Part of a small language model's weights: 2.95M parameters, 83M tokens.
Each number is 500 + 50 x the weight over the matrix's rms, rounded and kept within 0 to 999. Layers, rows and columns count from 0. Numbers have three digits each.

# k: layer 7 attention key, 96x96, rms 0.0667, rows 53-89, columns 0-95
# q: layer 7 attention query, 96x96, rms 0.0747, rows 54-90, columns 0-95
# v: layer 7 attention value, 96x96, rms 0.0669, rows 32-63, columns 0-95
# o: layer 7 attention output (transposed), 96x96, rms 0.0646, rows 32-63, columns 0-95
k53:437436445539478546414576509536507456482573460440431507497523394530566475467421487523552546672447484507490502510395436526560482472511548473525431450560582538466575493457443400498436435516395526516537511563409452432564616501542489481556615494474494428521535452442454562461538529487341429559
q54:563451520556546599469562538469480548380533505513473409565511465492558502436526467462540544457558480596547516532483471461491490539465470456501434532461447474501466493490502517549394523558407547466488514485482467416568475472520465485451590438515524501565471490414522535517563513426433477488
k54:522444426499476495539463531451496488546489540510473484486399517521509479524547466519544471505512532441504467533489483466526475484524578525497462512483522500456435529540494500511535494498504561508482463475474527478496514469505552513551462485445508477484497480470444504463487557531467511501
q55:383485573492548468531511458456529450487600482482581465515526567482449426458553529516539529514499539475569457575521548474428568426546452474402475544487431516545532556449451509564459504465551503443501517502538507586500467550416447565459486484469517564445434453489490511523527525437561522537
k55:530496484482555512510484474522525450405506452457493495460580536496517493501437576452504643487476536516494509542524495462483462462517418493478439448516505508513496491469465542437442464542464473508538527455383463494458600512489452523457491490503498553532550468531473489430593515523410521524
q56:378522440433454447573505424536563424591476493512576463466531547515475397595501562510535475483446576398464487481595474511388560415510434505426521412552500494499510531432448524487591467440627396474525427484523475596506585557419509563444396500479505507440496513549456465441440514546578510537
k56:459533511486505521446581470498506471491505463495517454509607465541495466446465588423499508523512463565457526464510483529473557448511458466461457473497523549532513487470493447473461457505554501470538542570466414508492484552507550502461529549488480549533520552440541467536477493507452509546
q57:572379457540535565467507560457475605490542449481506459464485497443462562407471322454520552538510320514471520448494644548567491550441568554495541516417570463456444422506552526510384549561440564373473634426344545365440521488541499424593635556526484539640471497533511497542567515460493467514
k57:498538538566529420570522537507488596487483479520517550464573561392499561499558516515506460509514515518530495502441593493483467526498499557467571561513369442480497475538542603451526474491528455482440535490512616495499459491487425495501444456557522547519479503458523488510514423540450555461
q58:457574532432515423513459459504516495480535598507474525573543474565494465557515740468475469485481633464528482593454411465442501445562400502535473473615463516553542524531430500517551439455564504545563446550557448537545413501490530581409457419430508460490543530426483550464512494551491545502
k58:618521449423459496492530440496533488456489500452464454576484499595503447461415405460503571495428518526483500628504412520517593518444477512498453446506566529473538517510433474482431487455463488443533506510438426552536531561522486496516461520505488470483448525563453535497513493508486487397
q59:398483478490413477557486490550571435569497440467588467419510562490456409538542446546476529471523470417488422512588492502455580425498470514481550432520498515511444545407452565476551494472550410462518426486479540571468589550390443528506427522478465554529410500598409458465466543473587525516
k59:372499541593513460474462510521471489529534447514523595444574476477547533469563589593511479489516505495540507415532549445471394431519471443488488506491497471525461504458530479466554509522498519516494494498493544484475474467496499374470582463558533533575581438457510465523489471541456480588
q60:622571484604513517461564452460443495453474590538425533654479438464499540567533469580507510375432422475441486462486408482531460582489524467522554619433486482480447490490513521520502476430432607511523551594528407510545395460624557552424502583527593397373562552459535521519503599386466509490
k60:571515441414490567505544487461518518471502494477508419510397479533445514541434429463429529490520463543461489530475466536511548576526486481485533487437528520445538540489482572522500498472547495497531519476550429509512542533508497644472440548473510486401481510545500525450514620470611481479
q61:598456531542526497451459556470450581394526511503433508513513488490514562465474512467526497443527513556485544503442440488519441565512510450567488582492447509511454466574524525548452480523393598514501549537494468416495362447624470493467580500524553521548542510463559539504577543462391486497
k61:479414473519472548530460536421534415524523513481497494493400501580508484567485374588480506469485506433520502490494509519494487469502524516547451493480580512518511514493457512572511547464471542548496427437528546494526519505525517524517536423479493457533479443534409572505492616414465508553
q62:412561564441512387544380551528544508536522491521499558458503546539485466560494582478439474578582558499558442489437439490521536415550469472581415503568507602597535582528495526521542471494607514632507371580533495585489422524447516504434459472439518475477542494474492514581492464505541512550
k62:610463411458498457514447530456529479505462495489530490536512484590517496458459486465487543531445521505483465560437482512495503480484505535471410490492551508516511518512511492495500537470489523428500527442448462500463511512514566574545469492458456519472497569533527509519435466493500542483
q63:511492536541518519528474484525497519473561546480535552506540430581484477416542562521512522444551469530607510448489474418423501513558486553544502577472421448583489492470527477482477511481464601425467519456477536446552517488572512543511550408469529430432502509510509540583501490536432468501
k63:579467470418486534547451472493499379505476473556516444468455522543498399524498497452561546403531605461513458542576408441507517521457511546501471522475483536538428534517550458438495513500484545508471512460423529500508478495444505536521455452484452529537501528519439518484486523544566517550
v32:451489490543463545477450517561503502473494442517501417548507510458466483516432593542508476518502516508476503432479474486496514511610513541493465523544421496525516442527484478543483506493462511541553474496507436493479547504538509441471520509470507500481504455531505506526581518502457507521
o32:535456505522525435484502536440445566524451532549557507549450502510506535478533492484478509515416471427479526545456551436555486507491517483510507505484481532523542458483473535525463471520538508544481488475438489483492521475493595472487496491469541484405492543488432530473556537565497476556
v33:443495512527479494505494447508489511491453501500520430498521511496452528582589564495499461511534508498452474435480486509506505544516481540492480492443480507519491457517525597512514524432463491490499505461528503526449565503528465548436483488505518487489482477534525503529498522534507490505
o33:514495508465533423549615515447489562526541494531519551463538472509552527477476510516538484547483494444518533532495537541511498464484496474501508528498559494512529474514504477524515474503561487487505515505453528538574462505511541497467482463524436538549468529483432539458424480495483525530
v34:547474484479511552498489558513508481505560458478455536484493450519572488396404462515499548508490464479554516545509513462513480475472531503546515485560529489460524547473456354462429472516485512511468473495468484464559509499495516418591538507484503490522546500485471497496482521520473523503
o34:465497520544423496481399507570530447496486531521508488512472436459429501553563514465446486462469547533504444482445430458484528617513484492458491464483440520504475512479507540520496537478493502542563433535562434449387508469452452576515493537521517465466507479481493479579608481485510500438
v35:534489512444523558424488501488518494473519466500475568493494533513512456490369499494514545499475481507511531597502441467502500470531533501507494507506493485512536481460466458498460468525511508588556473547502477452508522496480502429537509524462468549510521476487496491475596498497449498510
o35:501496475594482519483422508459437467540440522440450418529471577523453507540464442499421460475476482455487473506526586402555503448483521533540501499450438545447511573532480526519431521476425524485475459444537461409497489587484511440567477448487554414495517477490575532537525504531534473508
v36:594550513502490463611468532486500498553521540499538500469517459501462480507565530491468481431578506492579508376510538457475499479451481556590513498533433503523452560526528466471570510479462502409425488491492582514548469491507461454502501508492544485445486628477508499546363504553517514503
o36:488479560447474498407576473463532555400462448561543549535557434450506544479542536480541517499521490584474476514468451495470499559535447470383490516447497447496556507501541474400478495581535479433543433541448501456439461500470476517459489516603512490538553487527461451554500482477510491517
v37:487555542586481427593537518535486491508531543487517510531515430508557563482608446490491520510497488482513462561525570542514482522453450434475526533514543508461443534509482439452510500466589484420433549505462539531533430491477540601508489530537549466491511544444539510527308495502551511497
o37:477499504429494507513517491597589470439589475529542595464529454453487481472531563520567493492557560571542510420491404616406520556512504489463487460549543466567443462483505474446565505520586522516503518595481533556456517391538455563443507550531454566536469538524455490473483482412465512444
v38:454538464514497430568454514470499511554491532503540467483510512482412516523558583496471461448550506498510497415491542515473517486485502492548473502512463508490433528530556569501579492491491505394470485453533545521511495501548481485445474497493522475483500593516512481542410492522478525493
o38:538466571512507497477607476389493543427456435495524543506552475491549519461462494489551537535521472497496507516464501548532511505498477484449514502463561464542569484487509481451445481563517457388483477515404554505571500558482423537467486436569540554500502449490441456508498512532487495557
v39:527487519570514470468544497469495501502560540490480571498498474517541540484512381464504544539448485486494481651487514547538481507431490397481585573462605496461520540507475505477495494497578480482472543550461492532533476497465543551523509510552500491513515495467526495434412451504528509481
o39:455564468504477538543468504593526393489553549490462512455504449492460457505503549502514527475597547573556502413508484567426533533503509523513475423562544502490426517530508473492568535481527527500511493575544501513469482483546396572489503536484468516548461473519554525492464475417503542414
v40:455484469521474493601479506546491508514459502500550443495510484470477510496603551510477439476527508506491496378500547499486509512464489556494512476486509503509526537540556516489501537515486502518470493457561467539516499504508522512453504491533497465478496525555488520515499480514480493503
o40:515516543486521460498573497469554580501513472583546516461540431477549509462522536471541536529513528536501487520480413604473489543534479465460512527524545463543499445481495524535545474495520469477552554523416493530487486541502482560446531515509503550498469524461445434504491514545506513513
v41:458388443469479549467483460433500516519494489506431444477477489515487481336402475545516481501496496486514521495471580473507512473468522453448481429594475492484482439488483518538461527529383509517526480495439485501499511506506446458548517483444459481455499440500451484493555550527491522493
o41:563494530467469479532444521520608512520496537528511500478460457524546522532518510485452581487428499507492478515440398424466506594527454521501497487484429521519528489481520541474533478489461426628542405469555468490478568391450506532536464549505482520418526516500447451523566511429459539456
v42:444523518517490464506511432504490516490436518515553435512511558469436515599598551496506446486508528519438482438494493527481517523513472497447477497443473507530475445523539637531574527492533492487539527484541501535424489499500486587404448484528489514504451493533521505522545488483516469502
o42:543498479446575491528601493442473568512520460492493506469522572531573495452442484535532507542515467467497560532561538542520467383498515516550518543513563482512527475519492463492514463519493504470445585464441569550624503529550558428480513459463482538539473523505491511423408514515489501566
v43:510551529483508493556499520483513523492487544505588589520507524505449490648541528483477493480498492509474520468517460491464491454516495533521518555435480497528520517479525475490553479502591503548503492500607525482513474499476574510451488563530493544486510539448540515508461450494449489536
o43:496512493564526529424545473410438478494457497506484492511569543496478503452454468488540484522514461509499482503565593524556499435506503519493506534487552483491527522524470484518444480515485517397454531521399518455528441668532483469463529437522567436572472463512534523490437521612548485544
v44:502530478463510528488460508501507514506487514526552532470508547518463474559448676506500481471527504529486516420508478467483497466483520520481479483491415499521491439498576441512493501528530512589519481496529496473471513502478560501433487499533507521438508508503510488568569507511424511538
o44:540498493500489487444527505417466515494395520531489487516560563493488537446467467509476500518437480448483479533498567482568502440527522527496481548457532508512570486499463513498399481488488506420511510461355512421524483559503631444533519403480593470561513516493468552510525525593555497568
v45:507503526522526523454530510543501512452517509494527570525498512535538508495495516490497518533466491509484500577511468508503479490506493464492533556465564480498569473469491435493447496525597500582515521493515476505477502501418589544474502497547475516505532455479491508478537437488462499528
o45:461541454520493534498481519575489433526519545522462481479502524505447482499527490501489489494526522496517492469528533529512505459508565525545489514558573527481446494542471514541517523451494570479518562562499490500463464544549508509509561512434530495540455513488545558483505516506552503473
v46:537462480456506561488485543517505485509547465486460549501477468506568470382392458527504537501481470483552529531516524462508490474476536490538501466571544493467520534475458352476432480534476501538487468508459485463555488500487520414588546519470493499517538488479463499490510509507472519507
o46:482498510554432500466377513561545456508463543507507467514444453463434503551555511466436510457472536539489438486469431450500513596516493510461503474479416515506468523475498551526504528470457493551556445503551436440401527476446453549523496550504528461441525490486497472566612506503517496446
v47:480506521529494490533502499572491497493458521506566476514523505513504520577606610499495424509543508535474483408508438492496501535451475562480516510424502500517544467532581514511485525475589501562483510443556465527479522497507509553436504462567514510492519494562503516539480486499455479517
o47:478538485451524459503621503525492567499525467579492514457600491470501513445525500482544494541481553420513512521524534598499479499548534459483504553547631491502504463512453500560500499523554532437536626553386507519514423549528595509476575497453459486565451525473440524453437488559559518548
v48:597486508563512487579505611496495482550552513488506504486508392543566492462517510489469489514564485495576508477488521469509475489445544536555543508528484505475474564524520337466480492453451519456405482492484529500596468490480495465586571465502538457451512570479482504544401476541519517492
o48:465494544422459505443496493561569506456521497568525559512524399425464529503568569457538517493505534561517452487451437508426512626555496459423463472515492487501482451470527497470514525528562504484594436582517453477363474415456494555497524585555497508497526522509458489587555501429497488440
v49:409512477437486490422506408480511512453468495496471525525487601480443512530442460509531517504415509501424491600510464548505524496566476450434460499466527498514541440452471643520504491543545485555600507502518479479418533513509499537441453522474450551559507435504511486439597520447484486500
o49:519496457617534523553479499450423480542483509422470440498474598585524463514425437536472480500511457421496534492545577494576497379451520531584539504494495518493508567533467506532474492471430488510405550425491548505618521605533485454522473438461510474490478466502550524432452506595491514538
v50:466562538535519469479493553513497492484505543496551590596512514506486502535563573514473494523501507487483515535516466528464511487592528471513472542430545498492531524496501486513496490514486508524545508507565479483509505500509578484423542510463482513518512455519500513478511456450481487509
o50:481461465518550557480513490485452505507472526489499468492519563500467487475489487499587501500544460497509492486526607543533480444454549491524515526532550530499470480469465500556447509515519544440458523509456482537518470560505479481486549476441559488464488530480536548465472567576533481549
v51:483492511504494462535450510473491524536478536521547432447522518473407498572605633497483462447563525517532493335496528477474496477478455582534463493563420503553493487537570560513565521488457511453465497436518571522447523507521488504433466499527530487454474533507522505570444503542474516516
o51:544479579429514462449639481409514553443438437536522562510580466493562563478533490507538505530493459477455521565506514508541500468503462469456507549492553460509574488518522470442440456569585483426505485511387557466568451504518554462447491441586483538590523493493417470505470496492514499548
v52:458546525455481449510491419529502532481431504516561443518504577463402506594603542502498423457508532529452491419507489522460531500541469464457462495456473502541481462506538652533577525526571489491575515470525525528432479507486463551400423491508476529522456522513527487540539483488488471502
o52:543486488516576521505590489435450567499487428462488488480513611548572484472443454534505522540511465450476560543574552532563456380484509529540528550487544479510537518528479463473466474508423503459419592446455571545622510591547529443490502441482503510510480484510492488424416509554510496588
v53:473411474459490615458503471552505488446509406491417457462472518543599479360325492554536521534496477500512499558506499448538499512502502532481486450531498496459496465438459449510409510525438501599531495486496480443497536500476446458596503464454484510542526434508467486474630588475512481484
o53:537510478498432401556312517588520518595522531495508494494437544507461495585512479502341412481410544418488457549449421408511519524516514486548510473489379542513474528507493602558554488439400483619578455448593423475461540415431560509598456547441458473426525539478489483547601478498457513478
v54:524510482471509506508486541467509495508545499495476552482480487503525491407422443494510542491472483487564515573528543493495491448473487477520507504553528492480501524480462391465505486565530501493478483526462511482539449503466538465566503525465483516519541540444489492491455498493503516486
o54:499498520533453546461401492529534433466461509463501467526470491497461480545537496494472528445496509561489474454493434458476516535512482510460492471486439495522489522488498523453474520477456507513503438507536505453427534481498450516505499524528545478483529449511527449552583513477500477455
v55:499497490534478452572477495479485530550486543518537428453511486500426525520616577494489431451569517503528478327478568493487497499423445539538509510521462506506464519547553579511591540488479494399430505460511569542493474503518468513478468497529541468453478578516508485544391514548512511491
o55:523506576402491478473627485503570561412495443563545582473565437475563530440527546498543555524515497533493524534460433545465495544547453481419493506509561437540547434507533453431505474558547476466531481542432557521514488458512508557431512507586443563547516473509398445494478500441498510498
v56:462409517518496603447498508526496477450505406501420400468493476495611488421353544514527547549489491508500500557493485471548471528498485560454476457543480495502513442480462405518406499492432510569519504532465468458456572503471499529558538470465502493551515400522493513502634592494524479491
o56:527511471416466412583358533631513513592530552492503537535441502493466504569547516535399395486433528441508491538463475421486515485484538487582494483489387544502457516495498554542564495487552529561565461465568460461458533311461626455544485519473455521500500583471468527559581461459458519457
v57:495541499510482461578485485495494503539500556495522525504489509481475514514625485500482472466522509478519493433516527533482519510502469483519541527456550508491452504500507578469598495466525485432448497494550544525541447497549489517493464532509505479508497568456509509444391481487502498489
o57:509497529552534475470573473415506523445518461495517522518524445464510485461507486480551511509563470562514493481505490593502503513530467464449507512512530452517532539496501488488520498538455446472459514512461525559539486602509362537456500495533444528469502454511534428485420504547494478513
v58:460547513453483476506484417511502510483427480516540430530493580455430496579563548520508441465500533520440501439505479521464533525565482476448440480453476506534480452501527645522553513515531493507572516473527517505416488505504462547402452484491478538534452492525519494531577505478498467500
o58:545469472508570503515557497448435579522480449459491485487489601541561482474439451535507501526499461438484548544567555519576452373472518526551537551476517487516533520509479476487481476503431499482430577419461551544627523570526550428503500437464507508496491502509503500430428512573495497586
v59:520442497459509527413470505408508502538537549514470556434478532506474468488428549473490537501477491514492523528462497507512477483480497484489475486581401509513463428502473474517510482443443482500508492511430551451461515496511527528521442500460523513456504472472526467518523537537491547511
o59:542518512494469488462470502441444416480437540464460499527503514529501552513491525534438456474440486472489494481437566412507528459504509545503477484402460508514573534499495478445433487554502499513497424473514520426512499478492530455564443441516501474573528501530492555513567487459483517505
v60:457511492460503476484494447518498528493440494516521462487498571480435513597522555515509456496510511520461500424486456505481510503535493483466466493474471507517479469488557627519535503513521506504553509469530536513426530509508475510411459505521490513509478471527527492527558516502456482505
o60:534493478491533502517557497459463541524466462472482499484496581538552492461435470517496495531496468405485528550538575517566491377481515520549520536503541504510539506528490489500462479473489480464447566451449545524623501546508568451493485437472498508526463508499479509442408515556505515574
v61:522518540528513477526434549480495490544495520526535422464529488494456480541554630504480494450575531520526497374505509459479493501477478601536473471578410503541435502558558481508556512473436515423457487502509561499495514497543446490462505493506550479441467559509524515579473510534490524507
o61:530477542376487472452595476455490572442433456539533572548560461475519567466516515509539499510492465524466511557483484485504484529503482473450490535437498480493558475475517461433458475580597506431535450500425523442508476410470568445479499482577495555549558530503452489534496478459506472545
v62:492508510512516444535450519461495530546477536522558443459520526491405500581610617502480458460549519527509490312495512487469502486484466558547473502556422506544503514547569575521554521487474508439469505460515547542468524507545492490418477490533530489463482536517524498585419474547457510523
o62:536490572441508481439660489369501540433423429516511532512586477505562549460505501493557526536515460481462535564507538521541498456492478476448509551512571465505565467511526460449414469557604478401498496520390548479572452534514538459441499442568515553600509480499425473497467507489531506564
v63:568531559553509468585474554497480509551512516510517426467522412496474517506593559475470472477597513497567499382496554444488475508449461530551519508596422498489423551562529452481577532456471507362403516491494592523527475486531450482517483505516580441411473591478535505599338518569524536471
o63:489474548337471482465558492530564551417510455577535600502536437430510539444551559496538527503522527561500502518469409501401510568535470489410459501487510481521527446488540463411528486553601514490546444568486524494448492348473526527468494546582447536521526543518445479540494484362492483482
q64:518518524405538508526448540448524534464519486527561482443508550422505517558445522471474562583459506541436547550473587520485481481476587594553507476508516442511572547506584516555439481553558550575549520420515583464452473522456561473445444571526444536487456521474533575490529436501510563466
k64:517481588544502533354512467473445527515565501462515449511527404572536549482438409558575541616495478466486481504487466541555472487569345465479468555537572526586553514532394469496509487501421488524426432488491500447529603502492465569539553443520481489540570450556437483469570519364516424558
q65:486553498503488513512461485447521495533461490473568466536502538512508488510587460574506433548524368474490514357524610543543524456465492530511542418585503591494506482498411460525544526538475487464467429544505457518469438544462456442472530487556536510552456506498481459527525475520591549534
k65:516450463460532504440529435545525506530512485476510550410504504437513411526477529346513519451437428458438485497530430516463511397618470463516425516612404504572480588439545441531538471480528522491522437445444504563557552506521538514467527471381399470545478468519495497565528512340472571499
q66:450504461510527570441513568545462495406466521517353560357479471540434463519505554389516576448529613487497516518511452466469453530496481482399450541472505440518476479545615461487495556461501527559512556503451520478534550454475455501445468517543474493467600492521515575488485534489405440477
k66:456445615574558485447482528425474473420535590479511489541527418557522608475443355592507524698457445513431518527502443511650541580586449545483509579460543581556575407629414455534441434559489534551459493496613500543482581511467466525576506546504488520541452497504511475529544468502518479413
q67:534443529468511580453521537524427553410446480545538530434462539455477623579447499488473533463514561498481488460455540489482415511530528480530430570487510394532481532616613579504501566513506527524434518466519478432501576441487490528482439460503497507521527471425525561489511541463508549425
k67:517504522477465581466562497483487465442479505485433523490479425477558565518463413517575557566461461508478553532554405427568479549494466555506466502479504394456548489560508561552457437511432518478520528463498451495543556497509477493487521514440524488572461580453472508504564456359481455426
q68:545426475474513477515460508411461531463460467576490456497470484528481474484493538485475444470497559522556545446473491521411427512483453428479462465539438460487446415470511510539555509486530546489525455506425533472486464444553513509458537528467503396492460469486479527543527513472478498458
k68:589563532556465493492601534519505568461548521455489462528529448469489560446470428490463528607467413471486527471464506500545576476600427561519541544518498495547566510544472455495432458479415531496525525537531505529457518517524469511529513537483521547540461530544477472536506475365516533513
q69:494434510436544625500540497558438446460482510538491412444461495450499523468465508501560577518577548459504498524492420497505438569461505502463473495498539498470511579530562488460522543545502499518457472452442492413475514460490462510595371540527547472521499539497449550530470602468583462416
k69:544517481486543571506597570468456518418402501602474523508421487500497492547484494465502514447454492495471598467553495489448510542515517522411392514491453363483502435524526554517527516518521517442482540497537497416560492434579490543405506474484499475538443553455564544524548451396445444482
q70:591557532523452484523490523527523537443627480457582555603533506527485493486545590450496546508493423530478548562548614532425569465565471443513474496511525538529458585470479484555411490499472490405617508492503507539550474525528525483424565526461521620548493549465499546542549487461465641492
k70:535490492502478457522482456574524500550500458444531433444564482541499401463494470525454520484561584524535455502450519512425529343436518465502621399578545531534446633434498368415530534475541432536550433478467538629509554560449531541558459414540520523418475408543467467504447557561618583526
q71:441550465542461466545473501406543531571456468489476534584540476572516407532575476590521422483467464433536480497526512502446520439555490443510532443565436486488400405471397548509536470507502480445533461534506511586545505497509538492456612499450471503545484463495447454409462449558458467522
k71:507621433500469442562555468613527535446542529477515534504551467488430434455425612514417526430513521531487506404550522447436565340530441487521549454568506548567446599436541502435457517451507572514530498521500526547458446538560541486454510544551444554492477567558534469524420551463533551579
q72:484562489533479470494484507414515575525476487493509548548543498575542483523521540505513510539445437609478539528510601532426499491548525477505550499575474415540434493508448523480432512495527548443530503547517476548477517490493536549423569465478508501559554462517553535525503456554428563601
k72:504511525481510578472518592570553457461452497502493440440539510482525364434436428510434515466523562472477512430478454459482597407599527500422505445523528489617532464504475422480463474521557519561513476482514453543559588552547559490530457429523425512515338557503527460580526433439449518527
q73:490446473433570563501490463480443495558478460541541492445394461508555525506460563526561498513550533530514551430459516502460366537514558546530538528540469463453504411479523461487538537497517563532455501437503508451506510452495499540544478463460503377490523577503465514506464553426468475402
k73:574518478505518517444512523398428602438444510554507436539460439514409486524513484452503544530518527509450557547519545553462491597486497568488410581510487420526567496581506456456539556514477510398475492513477487439487520340504540520453557466448528473496483472423538562550532481494431474463
q74:545433458464532570494451428537468433481546415490519483456401437468564516460428503454497552503530525495531524471439502504509432533487542564532450540522473561439537532480548451504512514492476528522485420517502465402458442479558461457538461476487478397481525573448438532508537504430531490397
k74:626517498563515422516488437377467485462540527519496517592521426630390549505560515510467543557471419517490522608518585556501530565486423498529432550479506501504509540541455524451502472412428491409552479531412615537577431472421447545409477539439576464530532447437476589498485476523451563524
q75:611491537588455497463456506520541400466581474424540446450545535444491424477494499441433565400500486448465414568522509512595545512507443442497403480436482612537515561533476470550476453490438459487491497555503508442516507553519485501487526512476472611567472431456481473445566531484536484547
k75:411523501461506437579435453562601431547490501466456559486521573518554477469472502549534471509488463535533440492538486430534491427492480487542627427479512562495410540428574470540433469449511495584530449493572501541499524619533499474541486564483486537458420558590494454463494455481617537450
q76:540541567543469459480511563447562512495590521427585542491503532563478532483553521485447537577460371550463495499549640589518552504564477429462650461457623489538551508516482444494424482573504453397508552512481501534520531558422511503496489581514449568536493449533563559537536409488594616627
k76:475513522458509519482436499595539454539477481434537426467565541427498372407465438465486420497483636471507506478452482486445600405498521486403539404556517553561491492431475354465500503563598488594529502520545429546424531598467587406589511396511493498423397504521531393617510443537541510436
q77:500521503449488516520532454490479548492533425496575592563400460533569564457500566504513506595493447593518600468457593530397481517594511461468573497545477444472519505441444428437421536533515526429520481516514470483459466481557514472468503501494483439546517539482534600563516411487508574509
k77:617503468541461481476493515420451597440534611551538441522537420550371459492529545507429561524525526486427620502489623539429599475456508488506447513546504515578512596502513491427541504450478494410536390528500551570486482397448536529417502465442522506455462457438480514588469503473491546543
q78:543482495531472469507463563498537426457539625468524423475594566472396468539527485460473508461494471453437446539550489509603559453477474514509411492472556598483526536527538556587505449448447451527474449484490519519561486550445481537497472555507488572479481484514499432493519559458486482541
k78:422486537417475491552492505615596442570461444414511483453485598455551438449429423494539413497424526502511431505514412502526543422530505479487577433505519545466487462428480399535442457561529467612482512488467436530525530729529545492615467520576436501464476522555486422481545467531554492469
q79:514570560541443447468469543448584503487545542419599507547543540530475477440542516486419541586446341530491468530528622578518572468568485432470586445509604545551515530497501438483473446572498428434512492509521491542492507576403501473504543535451446570526515451578564527521553427538556576640
k79:472460468416524537512467457603551425580520492451514456434562537477485370394449435476567457505437567474476500449472482480445555353526472471428489384561566580530458568398449356500479505513524486558519489522465452547426531602541597433584531368517479506453467510536477435601494504498505486548
q80:495548533519435489495474543516592444470512647448599446509600564509385449507494449532471457513452417420386449522546514559597604409480494496479459512440577607535574513508579482518509441528506419541450453482540488587551545585372481520510445526536434613405497464549528401493509468503542449646
k80:378463523432492542537490517604522472581483484465491488427465560473566450486440426500602471533422542495490462504438423469505497417538558486441471436550554511450470516422468489533435473566547482582480509499503470508468551573537546517588487465539448489428515505492482488495565524527503465511
q81:434579425451515496450452473558496552588426406569435522531494538501521480572456515533512492494484571549500509512463462440442448526474469544505484446568417426587424537507453523466588509466612577598572519545517503457416510456533572462429477390519534496547542550551516485483489517632376500458
k81:514502447581554484491534517421481542450490440588437589551445471496485612615512520462429499439545500472487498501500539489527379651473487577577548650439384456470558442658539709548551550412451562383532587529477539456510438369522437558368575542464502529535548452495510554464481568526462471496
q82:541416442555524420588545498446486486508537490473551483485513523511416533594628549395478514526524491459554552470505607518443552405527479445503582562477514499476477480465489520526481539489473441367485495455413504606580500539441451505526513541504540529464468468440465518473477502400582639484
k82:613513543504514511546545567582491488479500412414564452486552518490524421404476546504454468474599588549564516435554567490422608396465428446374519455578429510561482556457467367460538508545605448615480480430556512560490498627553543513556441413597523508515513436551466404500415468529563451545
q83:482515490492502520448494455529480529539516342485494581521413468505580524443499530473475546561495489564554531480429628489426470553528492477513574479559432442537476527461424430395472542497540551448524511552501474461414473480569504439481539473487504466584526507443527591527535459548490541480
k83:597534452608495447497489473399471571420498536531514540588513421550402546519562581524405554510587492504480542518549639472496548558429436550537505529483446526559491511563521560425551546414491513418548441513565604502501467402448462511382548497407576537519473479505493513520416513514485534481
q84:630469479558373550478514471432478519461619391440566523536479476504517525454554493517521533474487429536539505538501641530484526507469579474527628614466491521477458566474498515444501533505513455387450487469492444525532550504509450484458503477512554499591504521443432554482469528473613525442
k84:523579529518558442531516451550460525440462451470469518490602445491427467487515626443490617527572551564529522503457594435468466485476424524456474442556432515567442514467488453411443474528557488545530495464489583516501546494469525496486514433441485541518477474411568465476502447558467558446
q85:552469453549490534383460484522484467525452440501541457457518492453548551512468499479512573489445501475420425535473516514543421548418491522474456501479475437531523549588517520466530473452584546574447467549547382415402579495476557551418513409507500463628545541489542470476491548548436425573
k85:435542473533540461515577505495452566519490480614446510523485514499440550518523483489506487583514494551426492544503617463544500562451539583525583556418411488427524497575549507484384480520459491494528562541580518515481521472466534512438488524410534557445465437407500491519599425602467513347
q86:438544561467467477556439479547631393476546481411573489533583544538437446410496464545424512583448362527485416508615622540545609456560461526479498462552592623581534545448482466520448367525526435484533468453506502572531551676389520468476545555447468546519556476485539496484546419474471560685
k86:550605513477529495441525456562483557496504508473470449500572525454485473477507508469486475509522503464512506553514475535466578459521451475446571413542469501487534475491505485469420446525517506527475512562477456549489481536489453454512428517546534546437498497436567463509512436572496516452
q87:443385426503525575457495469516448577477405503550446536450429385499562580531495502547549411512485519490521517410416411458443376559448560480531542525476463418487429411476613515436499509574607576582490509510504447469426545411460508492546483430504552394472518544509487493517448542519483414472
k87:486495507551568576461581494436315544435469499609500537544501439544479605507562523503519546543517479516498592494466545498471383601472528547459460585453465390431552497638504546478509566498448502419476587541471539424535446226512465499395556450425552479534576468355516616519472470508340422488
q88:433528446496599518531487462537476427615360514571416504479452445478509535616539490597462385490493567388445399447515513410585459502394462535526437468380458526532475440527462577559615521444544484663510504506592511443526504492326520509438471502467505493416434506449497426545431517560456496496
k88:425465568563548514511518543453423565421522499520463587526546536463556598514477465529515441544479542471517531451501534506534475584488462512520518599501459494450525361517535557509485561524538523560431494517523489477511481479574413413512576500507514507547558484553424537464520472550480418457
q89:493611502486458528438451577469452582449453595574408506570456476468546459418474562447486493521544568625560572567466448457463422513476471474583477493565488469537426483546397487486543473450438602509585611590515480480421336406696518523474494503513510449495492470448538539544509472482370505522
k89:603464505468452506449496436372555442480541548457503448534521491632460477504409463483471570461464430443486506529532453563480559514517434491560391485547630556570546551526459490547448520465387552404521456554428488492549534522532500532465495536462502488486507536602465582481524550439490523546
q90:623457529541535553418441553435418556397547535537441456514505442466518567444490458479537512487526470537445529510432466517536423574488505474529523534491487472485486495563587511530417521504389606520502515537498456396449406443578468479451551515489537471601505592441569547484561535478409482515